python train.py --num_hidden_layers=9 --hidden_size=512 --num_attention_heads=16 --num_key_value_heads=8 --head_dim=32 --intermediate_size=1344 --vocab_size=32768 --hidden_act="swiglu" --norm="rmsnorm" --norm_place="pre" --norm_eps=1e-05 --positions="rope" --rope_theta=10000.0 --rope_fraction=1.0 --qk_norm=false --attn_scale=0.177 --bias="none" --tie_word_embeddings=false --parallel_block=false --init="normal" --init_std_qkv=0.0194 --init_std_o=0.0 --init_std_up=0.0194 --init_std_down=0.0 --optimizer="muon_variant" --learning_rate=0.00198 --lr_mult_o=1.5 --lr_mult_up=1.1 --beta1=0.95 --lr_head=0.00928 --max_grad_norm=1.0 --warmup_steps=200 --schedule="wsd" --decay_fraction=0.913 --decay_shape="cos" --final_lr_fraction=0.1 --batch_tokens=262144 --max_seq_len=512 --doc_mask=true --train_tokens=1356000000 --max_steps=5173 --dataset="wikipedia_en"
Each number is 200 + 40 x the weight over its row's rms, rounded and kept within 0 to 999. Layers, rows and columns count from 0. The size before them is the row's rms in percent of the matrix's.

# layer 3 attention output (transposed), 512x512, rms 0.103, rows 211-223,242-255, columns 64-95
117,211,235,190,144,271,253,183,186,183,201,222,117,141,179,239,229,156,227,243,203,200,209,200,187,216,131,180,182,197,207,252,188
118,189,162,144,316,194,220,187,130,199,241,173,228,235,176,139,219,176,227,168,196,198,238,179,179,168,206,221,225,226,163,220,178
117,201,200,210,185,105,202,180,256,236,197,243,56,188,192,138,249,266,241,230,221,194,155,175,156,218,131,259,168,189,278,195,181
114,207,185,170,181,200,230,204,222,172,68,258,214,165,158,176,144,185,188,180,248,189,187,207,205,226,149,261,184,174,222,148,234
108,170,244,145,236,124,219,199,209,245,185,163,167,133,212,209,234,251,129,188,176,263,255,230,189,208,205,207,226,157,246,178,93
115,176,222,298,268,137,229,215,188,212,177,128,250,200,205,175,203,209,139,149,199,232,152,196,149,204,193,281,218,181,222,141,197
117,254,240,236,139,181,222,185,218,183,117,216,247,184,190,215,344,211,233,232,223,181,197,240,185,210,176,212,171,186,210,213,103
114,243,203,200,198,179,219,172,231,258,195,238,184,167,333,145,153,221,246,193,166,223,193,210,132,213,243,193,200,166,126,219,213
121,230,218,166,235,187,288,224,176,199,118,178,242,264,160,226,191,198,215,216,180,196,239,254,158,190,119,191,171,169,183,266,224
119,149,214,146,221,207,203,125,107,204,230,201,231,102,205,201,204,192,299,169,262,246,157,209,218,62,249,148,256,153,274,228,189
119,199,138,237,222,226,199,235,208,250,267,184,243,260,207,236,232,247,268,271,224,272,233,108,219,147,242,205,199,131,272,189,179
114,194,122,247,237,120,61,191,236,186,230,189,203,162,250,203,132,218,163,196,264,195,228,112,251,230,202,213,209,239,221,272,175
114,148,153,241,201,276,201,199,298,161,236,192,191,191,236,214,221,194,259,134,217,206,209,173,229,207,215,193,166,206,211,231,176
108,208,175,254,223,130,154,184,192,172,245,220,246,214,210,163,234,208,133,243,180,202,219,204,225,224,212,162,216,200,243,200,189
097,144,158,139,177,152,243,206,201,196,166,203,247,230,214,199,219,210,156,272,208,231,193,199,221,227,192,248,265,170,202,193,182
106,164,212,268,155,206,224,249,239,104,149,172,248,137,208,207,236,153,218,215,216,144,181,196,191,169,189,258,169,251,170,252,171
111,168,229,146,182,273,281,212,173,200,238,151,170,203,227,258,265,183,169,145,179,163,214,166,229,183,226,182,138,173,197,162,254
098,199,142,229,208,224,256,184,213,206,235,234,205,277,252,218,213,225,254,196,231,198,246,91,177,229,276,197,182,242,185,226,131
114,251,200,189,190,253,184,177,224,137,223,224,217,293,222,186,169,242,155,200,203,178,173,243,224,158,182,231,207,176,176,185,190
097,205,116,156,145,124,215,202,193,156,223,221,190,214,198,221,200,176,148,104,202,216,170,188,230,239,149,104,243,274,182,227,182
103,216,229,183,249,222,167,194,231,127,192,176,144,270,181,215,300,244,197,204,199,277,227,181,195,230,235,208,190,194,252,130,202
108,133,164,201,168,182,160,222,108,215,201,218,210,180,191,241,175,196,186,197,147,192,192,299,302,226,217,189,157,204,204,176,107
099,233,178,162,166,219,215,152,272,193,266,205,155,207,192,75,296,161,204,219,234,253,240,189,157,201,193,225,181,237,213,243,196
105,219,169,159,238,183,180,200,145,191,198,123,166,213,237,247,149,240,204,150,145,178,156,197,215,292,230,242,227,188,196,200,194
099,242,192,286,228,212,138,207,184,215,148,187,209,228,168,240,114,189,174,214,145,146,169,260,154,246,247,237,192,237,189,221,209
099,198,217,272,175,210,259,189,198,211,195,171,217,141,162,110,237,203,205,199,219,217,135,186,126,197,144,119,216,202,222,166,226
102,137,145,108,113,185,244,237,230,210,205,193,216,181,164,200,224,197,185,166,215,191,176,167,265,216,208,204,205,247,244,91,196
# layer 3 attention value, 256x512, rms 0.0789, rows 115-127, columns 64-95
109,225,225,199,281,91,191,206,236,252,163,234,112,203,142,188,278,207,202,225,216,107,97,171,140,219,155,162,138,187,170,237,204
114,176,169,107,185,176,142,222,139,157,207,211,276,218,202,265,226,246,207,187,213,167,201,193,209,198,245,112,218,208,178,270,166
114,185,196,147,193,184,225,206,243,220,124,171,170,195,175,161,179,167,251,232,216,217,164,216,235,232,100,184,287,258,173,207,206
110,251,184,221,265,285,141,180,182,214,188,176,214,276,194,197,146,210,247,235,265,240,264,216,201,235,260,199,134,145,305,181,246
111,243,227,224,222,198,222,141,263,270,184,131,160,209,145,262,215,181,196,207,226,219,207,209,156,172,215,207,163,191,207,248,240
108,231,243,182,231,217,213,251,200,217,174,143,225,194,185,176,212,234,255,204,168,200,245,207,223,181,218,276,269,197,249,170,151
112,171,191,228,246,209,201,227,223,205,198,228,212,233,202,266,245,165,159,153,196,216,174,278,195,167,174,199,235,228,242,264,212
112,145,179,144,226,178,171,208,232,129,240,215,139,164,259,135,229,221,215,240,239,210,191,252,287,154,190,168,166,210,205,181,211
110,146,227,140,307,242,257,229,185,206,141,239,243,136,189,223,198,235,232,174,252,193,156,209,202,150,201,207,255,211,185,199,260
114,197,228,168,170,249,180,172,160,171,165,193,256,192,78,219,180,224,222,155,213,297,176,216,238,184,162,165,210,152,136,95,197
115,246,156,242,229,222,171,209,158,212,279,191,166,265,222,139,249,209,191,140,227,223,191,143,227,170,195,230,178,157,192,218,164
107,157,139,163,258,222,201,223,194,201,240,203,167,262,207,221,203,211,223,179,186,253,244,170,212,222,170,253,186,259,204,227,185
106,176,221,268,301,216,208,134,185,120,257,229,176,184,283,233,198,234,203,230,200,217,233,263,155,196,267,144,212,182,197,219,185
# layer 3 attention query, 512x512, rms 0.0717, rows 256-275,288-307, columns 64-95
074,198,190,197,289,242,146,200,173,157,212,184,173,138,163,241,189,213,221,158,145,169,212,159,169,220,206,237,143,226,244,201,189
074,263,211,272,191,281,179,260,124,166,252,183,265,201,301,214,236,199,227,255,240,204,248,249,230,217,241,194,185,174,155,204,211
098,99,243,211,194,232,279,177,265,236,196,168,144,214,152,138,251,204,215,150,238,164,89,191,164,152,245,171,189,212,260,222,156
079,154,184,226,200,163,215,159,227,143,211,155,188,272,162,227,225,83,161,213,269,225,151,193,167,163,217,185,205,220,247,195,187
077,295,200,242,227,124,269,173,246,230,221,231,155,196,244,185,204,154,260,230,195,129,190,226,172,260,227,196,233,152,199,179,240
093,170,216,251,163,214,227,167,175,305,202,170,89,197,153,222,265,178,167,279,283,215,172,241,255,237,139,164,223,262,154,179,223
079,163,233,191,191,202,193,200,160,161,224,266,193,181,219,265,186,257,179,182,214,274,222,263,225,169,174,200,177,282,150,254,236
092,256,173,167,118,169,114,260,176,158,237,219,184,201,203,195,264,263,230,163,111,155,186,126,207,251,200,223,174,143,225,163,179
113,184,280,166,224,236,186,236,219,231,243,167,170,167,203,133,150,180,252,177,182,194,171,234,270,201,172,175,237,228,243,198,186
114,167,218,187,240,304,164,135,187,223,204,266,150,204,209,208,165,220,158,210,241,159,222,283,159,204,179,182,217,263,153,221,270
121,195,181,162,199,249,150,127,248,207,191,224,184,157,176,295,194,217,200,164,170,176,174,196,144,217,171,175,208,181,154,337,173
135,181,196,206,157,217,179,247,191,206,238,207,229,198,192,204,219,199,191,208,319,222,211,171,193,222,129,203,126,223,304,123,136
117,150,196,224,268,124,124,164,230,251,203,265,252,206,195,224,217,181,120,236,187,177,189,127,219,234,220,128,236,251,294,219,196
125,186,209,168,219,159,197,177,232,160,193,212,160,183,178,207,209,276,190,180,245,230,243,212,204,226,193,167,226,258,233,239,153
125,253,254,148,200,202,270,199,186,265,205,254,132,166,196,194,247,190,201,225,283,247,161,215,169,201,221,157,128,199,164,207,234
117,263,161,202,214,217,220,243,210,260,215,222,141,168,202,232,186,184,226,143,175,164,211,168,226,190,161,270,227,228,207,184,178
096,127,228,184,213,222,247,140,232,168,185,215,201,202,132,174,161,198,185,177,216,222,140,200,157,150,176,198,182,219,222,142,234
069,249,113,198,193,218,256,244,232,167,227,246,251,214,201,258,230,221,264,188,174,189,230,188,157,230,169,207,144,254,193,247,249
065,113,228,256,240,231,233,182,177,224,156,166,218,212,220,169,254,172,252,171,212,230,115,176,132,256,237,188,308,168,180,225,208
086,254,164,183,195,147,189,221,212,164,190,246,294,151,244,194,145,214,200,167,128,157,277,186,281,245,124,227,194,146,247,135,259
080,200,230,193,206,179,196,177,268,198,224,178,274,191,143,180,158,198,147,184,216,196,165,200,235,258,182,205,242,254,233,155,130
094,127,234,199,220,174,112,194,202,183,145,199,89,240,197,270,202,198,123,211,140,224,206,236,178,230,156,262,156,232,168,127,170
097,160,204,171,185,178,193,200,135,141,205,218,193,211,210,193,137,271,292,144,180,141,151,226,165,220,164,173,212,113,302,134,146
103,182,202,253,205,163,194,191,150,280,205,137,215,115,232,183,199,201,189,248,224,230,115,143,193,138,236,174,180,184,160,216,203
102,167,235,179,187,147,212,141,243,230,192,234,146,249,194,202,209,182,161,150,201,206,194,210,234,233,184,184,178,235,250,241,266
108,165,219,144,151,220,178,192,183,243,189,122,208,218,173,240,202,202,117,275,250,185,209,191,204,246,142,191,219,144,198,202,266
104,219,236,165,209,208,172,251,147,199,269,168,224,213,178,219,169,268,160,149,152,246,194,286,193,165,143,177,234,243,226,242,154
103,207,166,202,143,151,269,237,225,264,217,228,185,167,145,218,244,186,213,190,231,219,205,88,223,250,209,203,204,164,180,163,140
102,176,205,173,188,182,179,175,213,182,151,195,178,254,196,218,227,193,237,206,226,241,211,221,281,200,230,195,237,180,233,186,211
104,168,172,202,212,282,178,175,220,175,192,290,164,133,222,168,228,215,182,207,223,180,236,213,169,161,112,169,213,178,231,186,147
106,196,241,94,226,246,151,162,281,255,206,137,216,197,240,207,250,228,164,183,241,137,143,106,181,190,177,126,185,240,204,313,206
110,163,194,248,168,220,152,208,144,177,193,148,268,69,158,184,265,191,181,274,185,162,195,168,223,207,176,197,137,270,164,250,236
110,98,244,216,210,231,193,206,224,152,238,297,192,209,217,206,207,128,172,228,265,131,218,134,218,148,210,163,149,231,180,222,227
105,258,176,267,229,139,206,183,233,239,160,214,220,159,173,211,237,203,237,202,199,189,221,122,141,232,222,192,193,194,185,231,159
104,278,236,194,265,215,229,253,151,245,158,164,201,159,179,212,225,211,178,211,244,208,168,138,181,236,191,214,161,191,245,261,258
108,170,163,132,200,149,144,198,160,278,160,204,203,146,176,253,237,193,170,221,102,193,169,243,164,168,198,219,181,212,127,235,185
091,201,160,205,174,273,177,248,175,209,220,258,237,226,216,200,212,198,224,200,140,225,172,154,230,138,213,177,230,194,249,211,199
085,177,187,240,230,210,263,196,277,177,259,187,113,285,186,168,145,168,174,264,203,173,203,219,192,243,200,189,153,199,190,170,171
085,158,231,185,225,129,174,225,194,207,109,183,125,182,217,222,182,132,245,121,136,197,186,129,136,235,196,281,153,187,177,201,199
096,240,255,233,191,219,259,236,163,183,205,244,234,196,186,191,249,238,209,216,263,194,199,203,229,257,157,151,210,75,260,143,198
# layer 3 attention key, 256x512, rms 0.0731, rows 128-147, columns 64-95
058,212,118,167,194,239,197,202,148,193,170,145,171,148,217,193,264,185,248,270,199,230,206,154,226,198,125,248,157,214,142,228,190
072,212,183,98,193,171,155,218,245,228,170,234,122,175,157,192,234,212,242,210,115,179,180,177,234,173,184,210,233,232,182,205,210
085,236,260,228,220,240,220,153,189,182,230,155,156,175,194,248,180,151,186,213,196,243,186,227,188,204,207,186,193,177,224,180,181
086,181,230,242,181,193,252,173,215,209,185,198,218,214,217,181,125,265,171,192,202,197,234,148,242,212,207,131,185,217,168,195,223
092,249,159,127,158,229,160,228,221,206,151,199,226,243,212,219,268,182,185,142,224,191,218,176,144,228,151,234,239,170,182,181,191
102,161,279,250,216,135,192,75,136,206,263,140,153,183,137,237,162,201,241,149,186,211,154,221,149,157,265,169,242,220,279,244,230
104,234,278,240,190,189,180,162,188,227,173,150,203,213,203,248,211,183,269,229,294,161,159,237,232,174,218,185,165,211,277,179,209
106,163,161,184,195,233,195,138,224,164,157,193,166,164,212,184,210,245,194,134,215,226,219,153,177,110,161,208,177,253,164,241,170
116,145,233,163,160,171,222,192,189,215,126,282,137,252,201,211,274,230,205,247,163,200,143,232,230,198,184,231,249,254,212,136,249
105,182,122,144,261,165,124,235,222,126,190,230,238,169,231,164,181,230,124,210,250,204,201,169,180,229,137,162,185,180,154,207,154
121,189,185,208,255,132,218,158,237,247,229,177,158,158,148,232,157,254,169,254,225,246,183,271,207,161,230,157,198,211,211,175,185
125,211,150,201,264,178,227,196,205,189,231,267,246,239,205,208,213,170,169,243,251,271,176,258,239,262,199,166,226,166,316,132,217
120,180,190,256,217,224,275,101,155,194,241,134,209,199,233,213,156,231,226,154,203,237,180,195,172,172,203,234,170,178,175,227,169
124,184,183,184,255,168,217,173,188,128,199,188,200,191,130,218,184,194,192,252,103,227,185,145,121,188,268,222,212,77,165,207,190
120,150,190,204,124,246,137,191,228,186,74,170,156,245,191,167,276,164,137,254,223,180,228,194,156,241,210,223,200,211,160,180,176
121,136,236,199,198,192,223,241,248,211,233,170,314,97,213,184,195,261,229,173,220,172,219,228,167,162,275,197,202,193,220,191,223
065,253,330,281,148,126,216,251,137,236,198,166,184,245,193,222,115,183,141,266,146,260,171,275,208,156,222,155,217,181,105,198,146
063,270,190,299,151,259,148,139,185,143,205,175,197,207,256,192,133,222,178,261,171,217,191,194,211,190,231,181,217,143,175,212,214
067,204,199,160,279,157,200,135,184,216,214,235,146,207,127,145,255,195,181,155,216,169,170,223,165,179,172,249,243,207,299,176,190
089,222,210,78,167,217,165,199,142,235,177,248,226,187,234,141,217,193,209,167,230,179,241,204,217,183,206,219,164,195,206,210,209